config = dict(
    num_hidden_layers=11,
    hidden_size=384,
    num_attention_heads=6,
    num_key_value_heads=6,
    head_dim=64,
    intermediate_size=1152,
    vocab_size=2048,
    hidden_act='squared_relu',
    norm='layernorm',
    norm_place='pre',
    norm_eps=1e-05,
    positions='rope',
    rope_theta=246000.0,
    rope_fraction=1.0,
    qk_norm=True,
    attn_scale=0.159,
    bias='none',
    tie_word_embeddings=False,
    parallel_block=False,
    extras=['some layers without attention', 'local attention windows', 'paired heads', 'shifted keys', 'exclusive self-attention', 'normalized values', 'value embeddings', 'hashed n-gram embeddings', 'a smear gate', 'an embedding shortcut', 'skips across layers', 'capped logits'],
    init='normal',
    init_std_qkv=0.0546,
    init_std_o=0.0,
    init_std_up=0.0546,
    init_std_down=0.0,
    optimizer='adam_variant',
    learning_rate=0.00124,
    beta1=0.9,
    beta2=0.99,
    weight_decay=0.047,
    lr_head=0.00734,
    warmup_steps=226,
    schedule='wsd',
    decay_fraction=0.313,
    decay_shape='linear',
    final_lr_fraction=0.1,
    batch_tokens=65536,
    max_seq_len=512,
    doc_mask=True,
    train_tokens=703700000,
    max_steps=10738,
    dataset='wikipedia_en',
)
Each number is 128 + 24 x the weight over its row's rms, rounded and kept within 0 to 255. Layers, rows and columns count from 0. The size above them is the row's rms in percent of the matrix's.

# layer 4 MLP up, 1152x384, rms 0.11, rows 326-342, columns 96-191
size [ 95 100 107 115  97  95  96  99  95 101  96 102  94 110 110  97 103]
[[124 119 162 142 130 128  94  75 119 119  82 139 144 157  90  74 152 111 129 140 106 129 169  91 114 128  88 156 131 136 111 123 134 109 141 144 140 127  92 165 164 135 142 118 150  94 144 126 139 128 105 129 148 124 128  73  93 133 107 135 140 151 149 104  66 123 132 132 116 103 183 111 138 207 140 121 132 181  89 141 106 172 126  96 146 143 178 159 128 126 123 148 100 103 116 126]
 [114 144 145 110 122  96 121 141 131 112 120 123 106 126  96 105 115 148 148  90 108  93 132 121 145 143 171 154 102 127 131 130 107 129 154 151 122 136  80 123 114 134 112 123 110 103 123 143 122 117 146 155 111 137 120 181 139  93 135 168 108  81 135 103 120 103 176 125 174 141  93 114 118 139 132 123 120 101 143 106 106 151 137 124 113 121 147 110 131 148  95 112 161 136 132 141]
 [107 100 116 133 104 159  93 120 118 194 115  97 126 138 130 148  88 120 114  93 157 135 137 144 120 120 159  96 112 162  83 134 158  91 127 124 128 129 143  92 130 175 104 139 143  98 132 144 139  97 153 147  99 102 139 128 110 108 143 115 115 165 175 120 123 119 144 109 136 165 190 160 158 130 157 103  97 103 158 112 133 178 145 133 124 150 120  92 177  97 100 107 124  96 129 126]
 [ 91 125 143 137 126 131 112  80 105 146 117 103 129 112 122 162 114 110  85 132 141 112 118 103 111 141 112 125 118 147 115 134 104 149 132  86 125 113 108  89  90 156 126 120 152 113 135 132 101 146  98 145  95 141 133 134  90 108  88 131 144 114 148 106 142 122 122  89 125 123 122 132 138 157 161 132 136 105 163 123 108  96  87 134 136  99 115 102  77  95 104 155 113 182 123 156]
 [129 146 119 138 168 123 146 102 119 138 142 113 132 130  61 140 160  97  99  85 137 135 150 117 119 113 166 129 115 138 117 100 136 129 133 117 173 145 132  75 161 135 134 137 146 129 175 151 152 102  97  96  91 111 136 134 148 165 113 119 140 138 141 149 111 120 162 102 132  92 130 137 178 142 193  98 105 143 167 180 110 114 144 136 116 116 116 128 115  94 156 103 110 155 126 126]
 [126 126 112 128  82 127 173 129  74 157  96  68 106  93 108  67 152 111 137 116  92  81 123 170 137 162 166 109 145 159 103 119 147 107 133  92  98 162 104 109 161 154 125 127 120  96 138 134 158 114 148 112 141 100 143 112 104 119 207 123 113 108 123 136  97 123 136 103 152 119 102 143 116 121 127 140 131 158 194 168 100 128 116 137 109 127 152 103 128 102 123 167 102 136 133 113]
 [ 96 145 130 162 167 113  68 139  98 118  84 153 128 198 137 128 128 121 157 156 181  91 125 127 109 153 150 122 133 118 138 105 159 126 139 114 126 143 129 147 135 145 121 138  85 125  98 115 123 122 124 131  97 126 170 156 113 124 109  94  87 106 115 134 137 128 118 112 129 162 158 151 136 118 116 140 152  89 178 108 147 101 156 125 139  99  90 140 102 110 125 123 177 135 119 147]
 [121 155 127 123 118 181 166 132 103 131 106  87 129 162 118 115 108 117 102  98 153 103 105 100 110 133 141 119 127 123 153 167 169 132 102 143 151 112 142 146 114 127  95 122 129  97 150  89 133 134  98 104 109 136 120 130 108 139 138 163 105 107 149 127 146 103 138  68 103 103 134 125 161 143 165 141 182 108 104 164  90 142 116 125 144 155 131 126 106 116 125 142 121 157 144 108]
 [154 123 139 155 119 125  78  70 119 143 129  94 131 135  87  88 132 117 162 112 110  98 135 133 118 118 143 128 113 173 118 130 138 134 171 128 104 136 108 121 141 122 111 165 113 172 131 166  90 150 105 105 124 196 133 162 123 154 130 120  82  75 116 135  98 154 151 107 118 136 136 131 113 155 144 160 121 161 124 125 140 106 116 145 147 147 104 148 126 104  97 130 149 130 120 145]
 [135 116 168 101 140 129 112 142  93 175  94 134 126 190 103 119  99 158 144 126 136 138 139 165 105 140 136 133 122 137 166 141 140  84  99 102 133 114 139 140 129 130 120 121 113 107 117 171 107 163 149 110 101 151 100 127 115  98 128 155 160 164 147  97 159 169 142 116 115 118 129  88 125 156 174 179 160 102 105 144 143 138 151 138  91 136 141 102 169 122  82 178 127 110 143 104]
 [133 136 140 130 170 128 169 118 114 174 126 102 140 149 100 164 129  91 114 125  79 156 155 125  57 126 127 146 118 106 126 150 135 118 153  92  72  90 202 107  86 133 122 110 156 104  88 132 140 160 144 138 101 111 123 118 150 138 141 139 121 115 124 122 123 123 147 126 115 128 129 175 155 149 165 111  75 132 125 117 100 113 174 129 143 133 114 145 130 162 152 152 152 106 115 120]
 [115 114  99 135 102 116 153 117 104 121  77 141 115 139 124 131 168 123 161 115 143 107 128 147 139  95 176 109 114 115 128 117 156  83 120 121 161 161 136 142 144 161  97  95 139 150 159 159 158 123 110 179 158 133 129 118 140  90 142 118 113 125 173 129 133 114 137 148  90 137  85 128 123 127 126 143 160 114 158 115 110 126 132  85  96 146 128 110 129 128 133 134 110 118 151 140]
 [113 109 156 147 111  98 157 143 135 120 141  97 137 156  91 106 146 133 123 130 117 132 168 101 127 165 113 158 139 108 144 126 145 122 120 132 120 148 125 158 150 160  94 107  91 101 158  71 129 148 111 138 128 115 130 130 152 116 153 126 183 145 106 140 116 171 131 101 118 166 100 122 143 101 134 107 140 152 125  88  88 124 136 161 133 129 173 149 144 153 161 147 145 115 169 166]
 [115 152 133 127  93 148 127 106 159 156 122  90  90 114 133  80  97  76  98 142 103 133 109  75 105  89 161 132 175 114  98 126  95 146  84 125 123 152 141  94 161 146 134 100 168  65 127 105 114 145 133 145 118 122 120 140 103 134 159 110 114 128 145 127 101 118 137 121  95 159 121 168  96 133 143 125 158 112 133 128 138 140 187 147 136 137 181 144 120  93  76 153 140 121 158 118]
 [136 108 148 155 135 128 120 115 129 216 111 145 125 130 115 133 165 132 100  63 160  88 152 115  90  77 151  84 114 127 103  86 153 137 163 147 165 121 141 132  98 160 108 105 130 100 123 156 131 122 125 156  71 113 140 115 111 161 155 123 131 118 158 114 133 100  94 101 145 110 138 105 140 127 173  97 111 103 134 159 158 125 132 126 139 130 128 136 144 121 165 131 124 122 125 111]
 [ 89 147 147 137 136 142  79 134 125 143 144 134 150 112 119 116 127  84  96 104 164 126  87 144 129  88 135 165 112  94 135  92 122  64 147 100 127 143 147  97 105 113 112 127 146 104 137 103 159 169 127 101  90 115 151 127 149 173  85 151 102 118 159 106 118  88 134 109 126  87 125 111 139 128 151 126 128  93 130 121 162 120 127 152 152 153 126  65 169 120 180 184 113 108 135 146]
 [129 100 130 137 101  83 142 117 136 121 103  83 102 118  58 122 152 126 107 130 117 156 104  91 117 120 167 105 120  90 105 135 118 140 133 138 161  80 131  53 137 140 116 121 115 118 112 119  70 155 111 165  81 141 138 168 130 149 129 150 121 110 129 131  74 139 151 150 159 111 147 138 150 142 133 111 114 110 152 154 157 103 167 115 117 127 117 136 167  84  87 120 116 117 122  94]]
# layer 4 MLP down (transposed), 1152x384, rms 0.0949, rows 326-341, columns 96-191
size [ 98 101 106 113 103  95  97 100  99  99  98 100  95 107 109  98]
[[105 121 166 136 128 135 124 177 121 138  91 147 126 149 134  92  80 140 149 117 155 159 150 142 117 131 111 130 168 116 138 117 123  94 123 157 127 150 145 117 136 151  82 137 153 174 136 114 140 153 139 101 153 114 142 139 129 122 128 115 135 104  94 150 147 132 168 126 145 134 162 136 148 127  62 157  94 132 150  93 100 132 138 149 153 111  88 143 101 134  89 117 105  99 147 136]
 [143  86 145  94 147  98 162 129 141 142 127 150  77 144 138 159 144 111 127 126 138  87 157 150  95 132 143 163  69 126 113 150 126 138 109 114 125 158  98 148 143 142  76 137 100 126 134 126 123 123 152 152 132 112 110 103 127 105  96 140 134  97 131 148 150 127 137 130 144 133  94 147 146 142 180 164 126 122 131 122 145 181 151 108 116 130 139 127 109 124  54  99 116 147 101 138]
 [129 133 128 138 119 102 139 141 148 118 123 142 121  94 128 123 138 147 126 115 129 110 101 127 137 104 111 117 143 157 141 135 139 124 124 145 148 158  90 155 146 138 108 138 115 167 159 103 130 147 161 152 151 171 119 106 133 102 102 179  85 125 115  99 144 169 141  94 101 150 118 118 107 143 140 125 139 113 133  99 125 197 137 110 134 120 181 142 146  84 145 120 118 152 162 161]
 [ 85 124 145 138  98 113  98 143 131  63 134 107 156  84 168 122 142 114 135 121 171 127 139 136 161 146 159 104 151 136 120 141  99 134 120 153 126 133 170 102 136 159 127 138 116 138 137 158 112 157  99 131 125 154 146 118 104 117 102 177 109 137 117  96 122  96  92 120 132 131 132 137 136 112  87 142 149 136 160  81  71 129 108 102 139 147 101 124 124  88 124 145 115 171 112 157]
 [152 144 155 129 134 121 125 125 158 128 171 112 142 118 107 133 145 129 120 153 122 110  92 154 235 142 118 159 128 112 124 125 124 117 114 117 148 145 178 119 163  99 133 153 110 155 137 120 133 104 155 129 109 112 133  97 141 170 161 140  94 113 148 115 123 131 133 103 141 108  91 143 168 101 139 126 109 117 156 166 139 115 113 111  65 108 135 102 198 104 157  70 113 120 151 103]
 [109 143 117 109 112 147 111 124 118 114 137 108 139 127  99 123 169 150 110 127 157 117 165 153  86 106 129 124 121 125 129 128 122 149 134 147 105 106 119 140  80 125 102 137 102  90 140 139 116 136 153 108  94 137 117 153 135 170 117 132 128 116  94 140 184 114 124  98 139 123 124 121 145  96 175 155 123 108  99  88  97 152 175 137 159 131 145 143 118 120 137 115  82 108 113 161]
 [139 145 160 128 114 164 133 146 105  92 181 113 168 122 158 109 150 115  88 129  85 113 153  61 135 147 133 139 199 112 146 138 114 123  84 117 143 155  93 131 103 132 148  95 117 131 102 138 113 139 106 159 115 147 126 133 106 152 139  88 147 153  97 119  67 146 160 129 133 110 113 105 120 158  82 106 108 126 153 121 158  97 156 119 116 142 139 186 167 114 139 139 117 137  98 128]
 [ 76 153 141 112 118 167 137 115  97 118 138 131 111  83 122 136  78 149 148 106 172  95 112 130 172 109 158 132 150 102 143  90 133 122 133 137 115 153 165 135  84 134 143 109 137 104 168 130 134 161  96 117 130 134 121 159 122 139 147 146  99 145 108 141 152  69 161 143 115 161 150  99 130 168 123 136 128 153 144 111 119 153 116 115 164 147 104  98 142 114 196 121 174  74 128 119]
 [ 97 157 126 136 124  98 135  96 106 103 100 124  63 122 109  95 126 117 130 143 164 104 107  93 146 146 118 148 140 110 108 147 142 124 108 161  91 149 121 134 118 134 138 131 128 135 132 103 133 125 149 123  82 124  90 118 143 154 150  82 120 116 162 142 124 137 108 179 115 194  99 117 103 133 133 154 132 140 140 115 123 108 107 108 107 124 120 144 179 149 143 136 120 111 181  66]
 [176 103 137 117 131 122  83 130 141  94 146 154 157 182 107 142 113 126 147 149 118 121 154 142 125 115 142  99 170 126 156 109  94 115 104 121 148 158  95 123 142 169 116 164 124 139  84  84 174 104 121 117 139 126 137 112 123 106 158 121 152 103 129  98 143 157  95 121  77 102 112 119  97 134 128 136 105 130 124 149 108 119 119 137 133 134 152 112 111 107 152  98 143 136 131 115]
 [105 136 142 120 165 137 110 124 145 106 138 122 184  82 117 110  95 143 146  88 132  90  89 103 142 122 136 142  91 134  94 111 118 141 133 157 131 147 173 147 126 137 122 143 105 152 158 155 131 122 140 113  83 138 159 101 146  82  68 145 101 131 168 123 132 142 144 144  87 143 115 110 132 123 155  92 169 133 144  80  70 170 125 120 121 158 106 128 134 124 149 142 164 136 130  84]
 [136 124 107 128 131 160 129 141 108 162 122 135  94 168 167 142 138 151 168 121 127 169 141 141 147 115 159 109 109 132  97 112  87 119 151  78  96 145  71 141 172 115 164 109 126 147 114 148 125  86 112 148 121 138 137 141 142 159 129 111 130 144  81 125 145 144 165 147 101 144 111 110 113 102 134 126 152 156 137 129  98 116 117  86  86 145 122 132 119 111 146 131  88 112 108 158]
 [141 146 157 151 172 142 137 143 164 109 124 125 119 135 153  72 134 156 106 156 138 119 130 114 149 118 137 126 116 130 161 143 122  76 118 129 101 112 121 128 122 185 111 163 169  80 156 126 141 132 147 128 120 140 131 134 118 141 123 118 156  93 112 113 152 146 111 147 125 129 127 165 101 132 115 163 149 144  99  91 144 133 181 140 130 116 112 153  90 120 117 133 137  84 115 142]
 [108 105 155 122 131 140 103 139 134 154 115 141  58 149 139 135 133 178 149 141 127 142 119 168 122  82 150 160  40 116 164  91 144 163 146 154 115 142 151 101 193 110 132 150 109 140 133 103 144 109 101 169 140 125 152 139 142 118 136 123 162 125 135 155 125 102 119  92 118  86 124 155  88 165 129 124 179 152 115 158 133  75 139 144  95 115 136 178 132 162 125 157 109  92  96 117]
 [123 120 150 123 110 116 148 202 135 142 122 130 159 123 126 138  92 136 132 146 132 139  40 141  91 117  83 141 154 138 125 113 140 146 110 190  72 116 103 142 134 114 140 163 136 164 189  68  66 160 122 105 144 112 148 133 138 105 101 125 114 138 107 122 116 100 177 126 139 124 152 163 105 154  85 129 104  86 121 114  97  69 136 141  94  87 111 121 116 153 114 158 147 163 135 155]
 [164 118 101 117 133 144 112 147 119 134  96 144  63 130 131 151 138 100 152 133  93 123 120 123 117 137 139 138 131  88 147 179 142 127 131 128 163 107 117 151 148 139 123 111 158 137 127 124 142 152 119  92 106 148 113 128 160 104 151 116 173 156 196 111 138 125 101 132 137 119 135 126 105 123 125 139 110  89 119 149 130 137 106 120 148 120 122  63  95 112 122 166 108 132 136 101]]